config.toml
head_dim = 32
activation = "gelu"
qk_norm = false
attn_scale = 0.177
parallel_block = false
init_std_qkv = 0.051
init_std_up = 0.051
optimizer = "muon_variant"
grad_clip = 1.0
schedule = "wsd"
steps = 5059
dataset = "wikipedia_en"
Each number is 500 + 40 x the weight over its row's rms, rounded and kept within 0 to 999. Layers, rows and columns count from 0. Numbers have three digits each. The size before them is the row's rms in percent of the matrix's.

# layer 6 MLP up, 384x96, rms 0.0811, rows 230-383, columns 32-63
075:480563550530465486547582474514551510540480470580500533465536492520459493502456501499483485445472
089:462478549469464450486461500449500518517460523476455494536456490532540540464487526485591555572468
104:478475532518429479500527410507462468516527483513466516487503434490479586471579412527553469458556
098:466527436431528570468529469507537507506479520494548553462410533504489498576509551506562465481442
092:539481503560448529477474512523493477554501515560465500528483472450395468576396559423523565467462
096:476425559543502480459448427573477442423542436504439458408464513528483488562524488491545456503484
098:519415402468550587548516534505479453505557496498539523478426536455457506460506543504564493561554
100:482521521556477498470438476506508502484510571474528426452497489512454547491496523502488428549550
084:563492499461544499461600504439457488487508502498502487419468601548594494398505486462470630500485
099:392455524574521476491541526492566522455574527491469490509432500523498549451511487459477501448476
111:450492521494517425490470496491468489424545548538507469535550559441437489447520421551527483557541
114:454428529463547438472443469476500595427499507511490516449522515533528470534483572487514498539510
106:497436511514481510544600549478473527520566464500495499487477464517509483460527459497554561489553
097:499497464438533431495463464566586515479456514555530551474515507448501500456481482472516519473416
091:476530517516470490561460519529521497506502506427483525474478536420559528464510419404485450497547
098:461465480452470497466499557515398540481568568499497501480442573495464432497475583529528531448573
097:477497425423559533484493398483560463544478538493520571486468512451479508425478454551553471500508
106:441472516506507467447518444464462428544557532485539496453481527534499515482503573447478545506450
092:473464401568528508473538549490474396508506523459470452484596497523457513483495438526509520438505
089:519506560550433472414499501406466468491600495540468467478555523560505551580547511467479484602450
112:461521506515462536548527497516493506459500477543563500505506529502440512539520552563535490517454
117:484526502499538503527461604436500468503499500527550539493445503536535508444485476410537517518506
098:544553554516454518478456482502425495480510493493495535516491480482488479543472604463478489552544
096:525493480417568449508480450518468460566526418457466470461511561500465467550525436513500493479474
105:485505497530559497500499454458455488511425469506493544482493504537385486520467469523554487535469
094:436497523497527481538474524529553540556488489511485533542537471500502511480519493506492445496464
087:539538485546423509464465451565504488483518464566462475462534486477486455441455536535505535497438
106:542523482488534571446483508538458491492485527527473480472509439462520527440481518542448551523564
093:441449502461508520434479546512392515528511416490462471559455566465556433499452544536548485443519
101:540530492506496473512439474453544492483474488563401477544504480574536493521485539536527493496484
091:527489520483493523485565437528453503552478477456538487542423570425480497460505497552527486494517
082:480555576528473446402494551468520501486490566485524479439487508539481503513497477535501532540484
107:476470526452472522468470534455507513433508476548577494456447505472436505489482563546567456496495
104:485511482499528574427487498434517515469526500503508508566478605492541504460490457567457455489525
086:516470516535528464454549514497469503570558480515457494494552545427502483538508554497507530604515
090:468513483483450455474468406423446472491488524413557479495498484442506555514522471440533431498456
092:508471442477475507448545509582531508506486418545458408523534504389544443538584447438521558489472
105:453455581489546499463548506521467489548521536514443428482555498532537453471521513456529444495492
097:493485480469500592479513561534494514422520453481514465564518485490579528483481456508489569452449
103:409498471461573505561499546440471548519490488446549482523495558496473470460483574507488498482423
107:476446500488596536600530519510570432434477442521465575530483538545461498506530514456533475583522
108:502460550507469522535430504509471462532488442524488504499489519549431462503595499451428453514505
111:507496537480519514512437467547451567537535461603456493510499403504482435531535534444445454553594
077:422539480565486531515443487439515520469477444444485486480525440459542532503541445466521446525519
081:507494486494471416502518491451495471552562518450580416526544455498455568546509491457451600520503
097:530520477520458512564451457548488502524484442504584538434564531458516431476446456454456513464482
082:441572453493508480486514469469446471524527496530430403540483514546590412558562537423521563479487
101:493467528533469436466470491496503464494490505484511521549503481554422458485560451530527438566482
083:453498478537476488452457477420467524552506536510494556584519520518492584527491463467498506514471
098:550484474551529527522507513487393455479430521498437462580457501461577592481488540486523502427517
095:487465564497467454392501527522452481500499540523533527546397468555515477456528508522433431482480
120:460526509452536489510430522446506499495486483473442487503482473533512456450399477432560487525519
101:524541505414510500501538511472529543478510490498497431462496488458533492542516559466481467456423
098:425514490464537561544471558536470492522535492449502428486432486510550467571512486582504518500512
104:543522515612466514513453488501515539512440499486464504540504490466469494463433539468462516493533
095:495505461452546539508488528533441508493445518519472548449478565467554481544509530503493521476453
099:538528494558510502479477451511515532416471496513472581523525532479529420555484530481455528526486
113:507539544475532435517497566478472516370528494512539481525478497468514552476518500556510503478518
095:472567584474453528522504550508457543487449559547540540514463407507526480527545551548543498452522
091:541554479467488489505482456563573577538515454486519482489430502420438451452476611561425517522496
099:541500548511565459563503478457511553522527480491472484409474504469520441529477465452507472475566
093:496483472472517525532531419525552425474440539515475549521446594483516479502511529535534510526452
090:482524473471509482507530535426528494495492488544559466487601541485412517517507532450482493550511
099:517503531543517458380512508437506492498466527584502431486497546514455483531522465441458558500546
097:467445518451519532433622525463459467501503544542467539504419464442491502479511502465466545500478
078:465456529559436524496432543496473475577499523433536558506518478503401538545502486504520544583520
110:439493450499514470459470519486533396508529475497499523524472483477486528529461486524465420550557
109:531495424445525545518529445461518577505537537459509541463494510514510484478503426495522522506414
099:517554476469537560513587505492470459575522459460493514510489543416486509491520519484461474421538
098:475611535531520507536467466505558551494501472507401470465554528448518486493511540507486531488475
101:578483504519438553512541525494511475421498481531495423442509467425438566510473426376489485511516
117:439501541522498416451463428580492460513470465530503500547499466503526436521446562424511468514633
086:555511463464505441454509474409420571433484457494533479479498473569498508527467545426516423446470
099:593476591531510482524508556412485505475555496457496493453556495553556461555468499467459509471435
110:454527523568483528588510561478544455541512471502480538512502501479562442512542545482437481425562
107:492540487482464483510499403523516511389573426463446537510479522481509536488435515431517535521517
108:479518503514593570491462544464516499477480617461557491450461503473543477537434432598508420538439
094:525462484499500482484537535509521498461481538527523574504502407538538513453550495470511480414523
112:498487474528535453477507366491490520511460492457480519451555441474492459488508523414514463504529
100:500495547595535495488529533505508425548495531449537435496496520496510520440523483464508487401521
091:533473490509523525515445468535446525468511475599555491438498547564482537524556471496536527455562
126:491482539402502513549489438538468510500521509492482595511500500484507516543573466559538466525514
090:496494587485506517502544457493512462442487540522482519455429594448482474507512493485561543463553
105:444462479590512480513547506516460497500554461509588532515526505525528497485455441544503422496536
100:462492459538515546453554578451515569461482446493544392483526462464516481467496477514485511497517
110:493446515528507560476451482521404504494531487509425456521489552478461505385501490510469542480496
097:488430474500482486511569449488516479544492419437479553377500549474510498445516526567572535409485
091:520493501490568492468473444492525505468508483451451580479490505510494413523531494584441576453531
100:548460420460476491550424468497540442517569492536538456513457550498508487421433486546515520489450
097:504474530590500536570558437512449442537477471441490500431602504528463540490503433500553533467530
101:454552475525582537582493466534516466448489509425517477461451442499563519486400464473530482465507
094:550467429556466531478441533539421504495563447448448499528517509481543490494437465511427516482537
099:509477484488468521529558408533423560447496518510564551458475453502491513504477510534435563517492
090:437507561545508527532480591443433539514534599511508536536475525533472513450457466583502514497459
115:530463484497496525487513518535462483464459494505502522415466519482525492483461588430560487511578
090:492450470460485562557423382530573520547459513560545527482452546459564456513526495466463490527498
100:522439505465475555464505525476506506524493497558535411454511483502515501512540480489512511434496
107:494457539513467522472490473535537537557437466458525471419383473514487506478471487527512533500515
082:480560516462495503564492502486540515424496531474454497470471533414552523476597470472527479499480
092:407503426503533524440478466436555579442536494551467484527381543533475507491575573498583476517513
088:468507547476531467453512590451408505442491533559544564514476474524490574509489451475530510526519
104:554456503478444553490579489469471515485463467567515482467524499444536490538489561460519535478484
100:490526469382544480514514429463501466555503453533443510545567416508520479401529531495509472521485
096:515517513483410521518471458498474400515435559485558483523546569507516453468502450435460510454521
102:523496553500544505510545474521504479486445514454449506480476459486477517496523587546564517561515
100:520525494541476526482551445516584478477462512460531508444501526468420436501521501495483452491452
101:530537600500565474518555560498436488464478499509487439443516473513461514533566487450594481526490
106:500453472501476557409492427543471490459463520569470472530443529539552566501596455466483509504557
097:436508480531540480480406471554469542530547483466541477505488549529461444537505497449514522516479
107:474481511530507489414492543456449495511456501496501462533431452462450542475493547470488489483490
096:505540546555480490524456533509457493454505477447587469497556432483468447486462504414434468560532
104:502459506474525523488455440464482523438440494482533520478483558527455563434477458472466467528451
106:497500530496542468505509438508519576541517487478582518451587517477510452490534561486468477537546
108:524493416491416522537469435520490465572549480468455572476456565508483507551505521486537549466478
121:412519537502535441506504503467497521453497470501502521444570471461523445538494503481464540475536
093:455541488481468491485600460489497499486491446538381441520503513463499506464560499574529531497451
092:459462468500437530561518528514443460495523560471486464509438517506550469536589491435510451417482
094:551541381440482516580528447516484514514537475413528479500472540500547527484542495553496529409449
097:453478499475491499533503466558463503440452473453485510472553581516524516573471501456573410548450
066:530489504548531494473442465506470521560497574505486505510551533434440534506411520469460596495510
100:452467534480496490587519541533455469482479531482503473502479499496554488515507511437577494505514
104:433515483526510564467507476585480546504528518506479466431468452485510497480540492571517581543469
092:521524482410503422478498464555508473526601464514457572476565539506491444486448500412471516440499
105:577473632476452488493484524485497427481541504532471497467485557498477530514481576499486462471525
107:463493510414523480515458516506517496478517553527443478520442503439482537496517505501537548557529
103:490489491537546550590565577478427476530488455475529506412491521519556430475485487457502525397515
110:487511524550465547507516500520412479477498427549540447433534568500547467502544469519497463476497
083:480453505559448454471487489469547497509587499516394470447424521502513494508503457501464512528510
116:483439440560526505541505477476475466575530521525499538449541512391443487540534496496484526579577
098:452496497526499475470527535436522475488482509507550468519404519543533464491468579462487529469489
068:519562539484451455453497524451488448518499468525525488537481454521529547428475464551528448473505
097:584452460529436526406465499433466511464513538491460477483437467502548631524583515516560510529515
096:540415576567499479534586512475515503474476544496470523462465458534490448503440442502469451568539
105:470491558488473489489552520483543524534488505527460501481482538545507454541529402467493593458582
123:525499536537504511509510480469459432498471516597487434460594421535509525447509478372482501555445
091:431511498525474462469544469514419454522508447490455524515541498455459458554491490520509558520496
104:518436495534443548480503418506529528437464479440543516439453399554432480508543540477468510481524
113:493528515550585472511479463509551476563466425478499447461535441501508425504515523475503463516431
094:538503535526507518527510522483490504505405533506452559528558513503419450520435562487447529544543
090:489447506451473456530574458509495525461488543476509497363468522464444466453516494496491522444488
096:462477562466428526452534478539499507588487488468525517536471524461487446508469575456481531394542
084:548528528510448531526512520527478582466496527537515470451483512485450467426426492540492500433530
101:496600511546481539557517514463458486533568483523550597459527495468386422522456504475487502487490
100:481423449450517491469600457468451521470531497543486487497555554514447556497583511528499439546449
096:435483421428508513558523530555491471525498583529579516476467497456532499464519552494546507508545
087:523523500572468519502522526527490511494531507552523498533510527516522433453542474536540552536534
101:533530507503552583510467481496458561505503464479428497532517474453428534458488482533531491498483
102:487423499400578504492443472531574463442522559517519474472509484517536551430580519573563514508510
097:522500449487516483425517505487535579493515440549430548458538531540490457528484503507528575459438
093:448557458509570489500562480474447494494472569496553528450436494608564492489490530463492470493484
104:504463509549485539559508457589494513504452476432459524391459510422506477486500473550479482613556
098:467520487416532516572447526480497533473510508540536457429471500479549519452468542590538466526497
109:472430468476416525584522439554467520417536482503443500554516514505597499529483452527474564447529
096:524474463470456542499509536534449437607496474528485532456493536493456445499559524501452523504503
# layer 6 MLP down (transposed), 384x96, rms 0.0581, rows 230-383, columns 32-63
085:519496471486430468523515392472521450510414411494566475443458586523528482468581547512485501575483
080:515470448489578544484488498516496496448549553505617449502491552498501566449538446498523506586534
111:541468551415452437428537433561530478531493467513588503509443491506455497536612505516537449520461
107:512528457454531531538479575496530514537520416517450585487518586465486582504411447401491477471436
094:470561508522536548462488444443537544491488514416434494501495515448493566483400479544477553581515
101:480450490577514461430484566492528526521477490510577519500467437524454525554485571551533552528496
086:465409466482514480533546494458445523560539487469442549495485437564502502456439525420509458570554
100:493500453516544430542472429481517516491489512535485436497551513455469552445458480551453463469405
088:434449447487531554488474487489508469480464461467548580455432555545513500450412562517579500483509
100:592478452514537492459560448478514518528567547464474533492477517523523494423509492529482510445487
090:488494512570498463529550459529504430545471453475527443537465443509510481492509440547544572525506
111:525497486437567500514510578579473545496545532530487476536514460448498439565472490478527482525538
104:520525549526530553472512486531435484424511457526564528501600455506497544464412522443533454589489
091:425571525549470535481448576506500509509509565474566449542459538481483491576513453483509480532504
096:517521512538465458581535523529468559518520437524393482478458552462514542472493466434507446447537
106:531526520433511496480480569526511494582407508518571474461529491476494474481569560567496494555546
095:468527492398522529540524482519493529543500510500534503472498503547520434505519434521518462538401
111:556483422475539477476481489473506533481505403522530493526476472488471568495484529476439447536467
100:521499466428477518579479518515582464531482550547480483466554511470498526408557471569504512476482
091:485444547502464527477444584515393510500497548492496503501450454502506498525542553499492523494537
113:532482485485502478464486497413563461631459543546421451446461479532531516497526514450444526460489
105:523505469550483484521497393621505506495476483455515495526452611462487518475541512498516472522460
095:439476488443487560465533466469464531491484540524445480503527531528527476472573480475476467532512
095:455398518548423455510499418530461521482463510468517484511501534464532451552531480546483512513489
123:473539519483472469455492496485493465504545444592466488582500546557553518544470495497521557456493
096:541475485500427510452488460480523531532446480473459507594463492574507460583470605548469526499467
096:480454505525422546595493527484498491478499502439508489496464532505555486514454610499533502497539
100:428455446421524436462479525532592477537432464473501526440521517512513543556508526555482470484502
108:454495524507443489507465529565554532506495462514593477478564506553492462502441494495519495484470
094:545500473532492532516515478392541483410466564435462540495530533512460526505508540515458415540490
094:602526539512504507456534480487559483538573489560552467525517440519427455506532495502457450499520
086:449462567474467507507458557454513487459533594517516577484492514483390471512444571436470463492539
102:492486522514573541523413547499525576478488521470488494490508500479471549573470534513454495574509
103:499458515412472489499462586513515534512435496530557565536503503549490558533576518535549430519534
100:524548482511520478501585523399522451533495476476528475536477504547577468511505497508520541551466
088:521482470504522537472528500518482481507536498518544469495526468537469484528511438459530493493501
091:547552542550492480497506454509549445411473562540509504481540540505543530433506503552480407511532
102:573517518417486454523499523504528533487481471479517438601550522576408444564505481517397550524455
095:438460516481494504528436512509408530502481491503476579443486563515535591482469566504512492483467
096:459447498486510469514480501472546503554562485439512514615493426530461500510481537527493582529486
109:512560540538489407485474530449423495455526549520466556555447504461476560448487528533497530487537
100:492486531481441490510567539543456579576460525485466517499505447535447497496473548553535435448518
109:443531536582480435509576519488511434542417526520518516524499492468451486477497479488580513456452
080:510506565540486490507464472560550505557477535578456510476517464474513495466541535501471418454488
105:485597546528478490479466499453443503477509497500467525461492468469522513400413466526495493494534
094:453523506471501526526492447515577453494557471485506500450517526519501449477530529463574489500493
092:529542468537475548510486505501517507557480505556473455597490515475563526391410550543462566517508
097:505463514473468447474421500523617540483446500440555509583503523539511453480492547490534533485475
097:456531571529522482537497554538533481488516459457599511503546474488527497451560558479462461454584
094:479552467527524505449596473441531456499544489483474508597515471464482540463504445510507451529519
099:461432466453471557498411549594560497578479497494489517525436456482511450460496496536547506523470
122:542441453462517514453464533501496488567519505546392436544532476534532468564544529476497507500440
093:443347488551537457476558500469491506490582508550574534491476521484451438544566438460511438484532
095:461425501496499475554548457515487525527504418426493481496546477495465531522586524549591460582478
097:479447536525455502479516447512552513538504497516504517542488458510442495526516475483469526566456
089:510463424500459500538459506517514483547538495520499498475507517548508447458444523487500510442481
100:508468469495458458528517519418454495577482495466517545551540546522554447500528553489520533464524
098:528479544412564517482455495469458521423512497513431498504456559526524438481582541521495443471524
095:490507496440509442447443453522514524572481559553469553498485472502515508453468507487449501459492
085:515532547533526492511527443463522553492516535497538525525479569530481547505520456507471491560529
108:505539445527527446518548526480585500488509461488518499553522484513492586488439510518525473514531
087:418457484496567526459481481444438496546534537487517560517451483516440540455466499521558508530474
085:561436470494491507458454479498495533444525504542555549514569511443520517500549442458454492512478
092:488416492546516492464473444506458430523482500480541520472504511444581513543554583513521608529504
094:463480508511531532579498500506519512473454462507576469467498524496460559574449515451488569506495
082:406489474552526481416456538431443561412441537500488491441482526501573509444492481535512536523590
107:474481531518509477487509484496412568535463564417531503528586452475551497510504465531557436495537
094:550466534445448404472529494475476515498510505511544445499489455522544504511525478473551492592550
109:436445547501532561537521501504479473500465476520523531539527493453452557541504498522439503546495
096:528443455496507484537494490475512500450532523524570479510545457467485578438536486547475495387493
101:564496505579483451556500449503454562502466415482491547569531449452508507495520457492480452463585
118:432427425550491515550493508561445566506511491515530447515499516519465514501526463469473454550483
089:533515484476534614429454484519476503482511519486483515555472467467482377520499469473471493526583
101:538530547429454482476503503470425475456518518506522532560461488409434442521524493510512526526544
105:480416530543531516599469482560504510503515492520471491573497536515448431560516504508435574511421
100:489461490480512463478589471517560464469416519461487526499495498537518445539518459528584531502515
102:480524505561536486509501522492467526569501551553500465464508483574569427526451430475533486549434
093:599527504526412517528404499452455466543473471518579512543483460543489507500503460517554479563503
112:482428431447406499448543477523548561535500517588494488492562519550509431508496541510441528530511
090:529488538552537464480506491536521556486556502489505531532486491484502433467475463469438494440498
090:497505519521495465499424453502474496475467571499475560499481469550450469501484479560491442596500
128:511484511411473472505508470578497528462492582516444567539520490465397568462499474544554466495531
093:470460438449596528508503544508498522549508455495458467549419489495515504464509520541506556471526
105:501595479561470471492478491473498518483523535502547470530519503545503424516418532494466517446476
097:499452524479556539506504571512513552396472495537482458534483499478466484521497520510438519515480
108:501456523475502494477507491495592522543560418494545487504518486518471534481435395506499590487446
097:448519434464506501528545532550539525558506451444493489470517515527555476432492483491504473462445
098:501510514509459496549442463462493430471452474514440482438490535451462601470507479489517520431533
102:460491512533488492531501449439520504535598500585476483457472497486461474486526486514502566500533
109:534529527514476523515497424521558524484424509432577559423516538550481573514516540515496458493463
107:480553497496527538544499551519508506510498503473473482435526465513447499568545544487504489508430
089:448533508466502575469538455532560524528471510415389450512438491497581487524466510513568515503500
102:564532500524488441510530501478498459500497590547433470464520471469508481465510497476576489417543
089:455527469449556447469520508445553500472469530426519472501454511505503559494518511489532500543487
108:531450457546584534535524530533505529454478552506441555448488572506435477502473574536468462493460
086:508460516517468425523486419467505463571519496524476534402543569525535559500523494457523468523492
102:475459488515591505561534510447483480476507520475452567458478487484461493459522503482472502491493
116:545473502515513408447580499463457510563512466499514500429500516498530525549523539519505460511527
094:552476461482468468464490451512520533525489527475450482465462475439553576397471562532539475521499
094:539572455453494535503486501543492536499503578560538523501566482403485421509581519504484469544529
086:512515539481529489514432443473530407515538526519513533454491503540494518525463495479527427615535
102:571486512485462522570493452496522474529536425541482447534477483523482501500460473531473486483438
115:522449490466562524526474522472554437481476468504526392526514474549450488504516579488464504553447
097:545496557448541504487506514480448547456513500423602524467516460520585454506469543499488483473557
111:517556436516518475480550446473521542544578469443465501560542552520523488563544487512499559471410
097:521481506516471482456507498531501535468464528486502513552505562497464401493522522508496471528554
092:468406515505545495468494495476470507524450529445552448433535473457517527514553533498582531539456
107:457435507520514483489564496537539490510485440492537520512497435508530464455466543512501512516497
094:430518528522515462532532545551550504464516422516491456478546452496468522541500519586475476503496
115:516515551433506483462493465461525497510480434492549487516448559499467545541567486488529467488495
096:462529500553526511519482489537497495470534487539497547504483500453480471524411429441471498505582
112:558535502532512457494498539438537514512486456527444501457562480490532475454475509483448524531472
102:466508536471547506512507536488479416532565520559509522452520480510474416454475514489491452547504
112:457427483413568501570480482466560481515537547468514444454491523487516442557537409518501513574461
113:461512491497429516473549501496521496463501506557494515494455451493483435517526431433505563539555
080:477502561504478582476514523531429493503477500498473533530491527528502578439536505544488488468490
086:466527510541538532570535402591505467528472511459535452533500449534423510510470474486560457481422
095:443494487478544463476509458522454505512485477494542507483514513525458555448567524501566476506512
098:492472499482566534509390584475512488471533494539480537458523513520458503543479498456456499593456
073:494566511524541440491516514486528480457541496487529499471432490449456556499436503494469561440463
100:479515421563532483504523548448474518494476447495453515500503457503432552556494428429475484514491
112:468476507519566468440532557466519492548525461478544545538446532497485540471503543573494527539496
087:477530509516423543450473441446498504515523490458562486520562431527557462590509470454506573532534
116:400398505511572514463536475544544520468478476534569461542493510505419497571551470533516547559484
105:499577510538538527439551493489473571403548506539553477456503445534511570488463467517473507480498
095:472482475473523543479432503500453440528482495532596477565516473494414508484473556521510477519469
124:507480438547532481465443480490578478504566496496462525543493517467520490423476427469486514552510
085:468418462496521553590513482540512504537467552489536460473447452509519524500549530439576485466570
103:516506450517529520533497462490519505607501518553469455575492508578457524543473487453517546516481
101:470412471434471590529438459599566530490471491472466529548565452419494495501492452531497523487490
088:555458385506445488547464516515502458459433512448511435469453524489583436469511499459523529587519
090:475456487412485514513531485574470490488552542512479532503515516437486601514545473508502456548474
098:532542528517477490516487483447571554448463492468371509504546489509542424514433481512415475411544
106:425464500520540487500552551529447518372459583602490494508446506521436486555527458436539500456561
122:537459534452513451504468555459432436518499535417568568494516476472439522541437485521518487484518
098:543502478431526556519483572501529444485426424513553500496490473446457557516487533589498505492552
098:523471500482436527534480521489428471572552503525528503515458444538507421477580468490575494597595
110:459469532551509453525540543541484502519546555481560535539490495456490503475536474539540507440545
094:474495597476524431476497444475553560450451512540494514508476535499529505497415472460496499518522
096:523558474479456502456478459517491552498474431495445527509512556500414509530363504457470461484448
096:481450477477426475456493481451512481525460430493517472513401560561521531508530529510556485546488
084:466511458523514464486518538532512479531532495532497459484484525520449510490470432432548551496479
106:387593540476520445497535504467455432499521446506577558528527509521482487507525418539507492450477
105:489479492549465485530448490509453456532512502515521522495462537472462513519454622474470480552503
086:509454465557471512625536529511469497504491514484511447524493453514443513489536475484535537482460
097:535625512534506451551510468471426488476505508567477463523546581537545446444500473480522529569472
090:377478592459501475503462527559477555515418530449492562493494543517471433548542499404479490545473
105:511563449477493486480513430500527562496568553483507521528556500441457494533495448489530592451540
096:461438515500449520374540557494499462536452490519489536474405520523576567532520463497522489474555
092:460484543515502532482391457553571509457509566489483482474522480443452508417426556506457484530569
101:447548554537508434545478541517522523463554464507473459406521529526474494567480561490565506470437
107:495474464407604456492551520493545564474485485498432463495391463483507517429509537423520469476517
111:510454527510517517519489444563505515522501547495418545510501507493521507530505539566542452479500
091:501478478455493488531542573480493512516415485465541558522506517495464468529491505498548550521467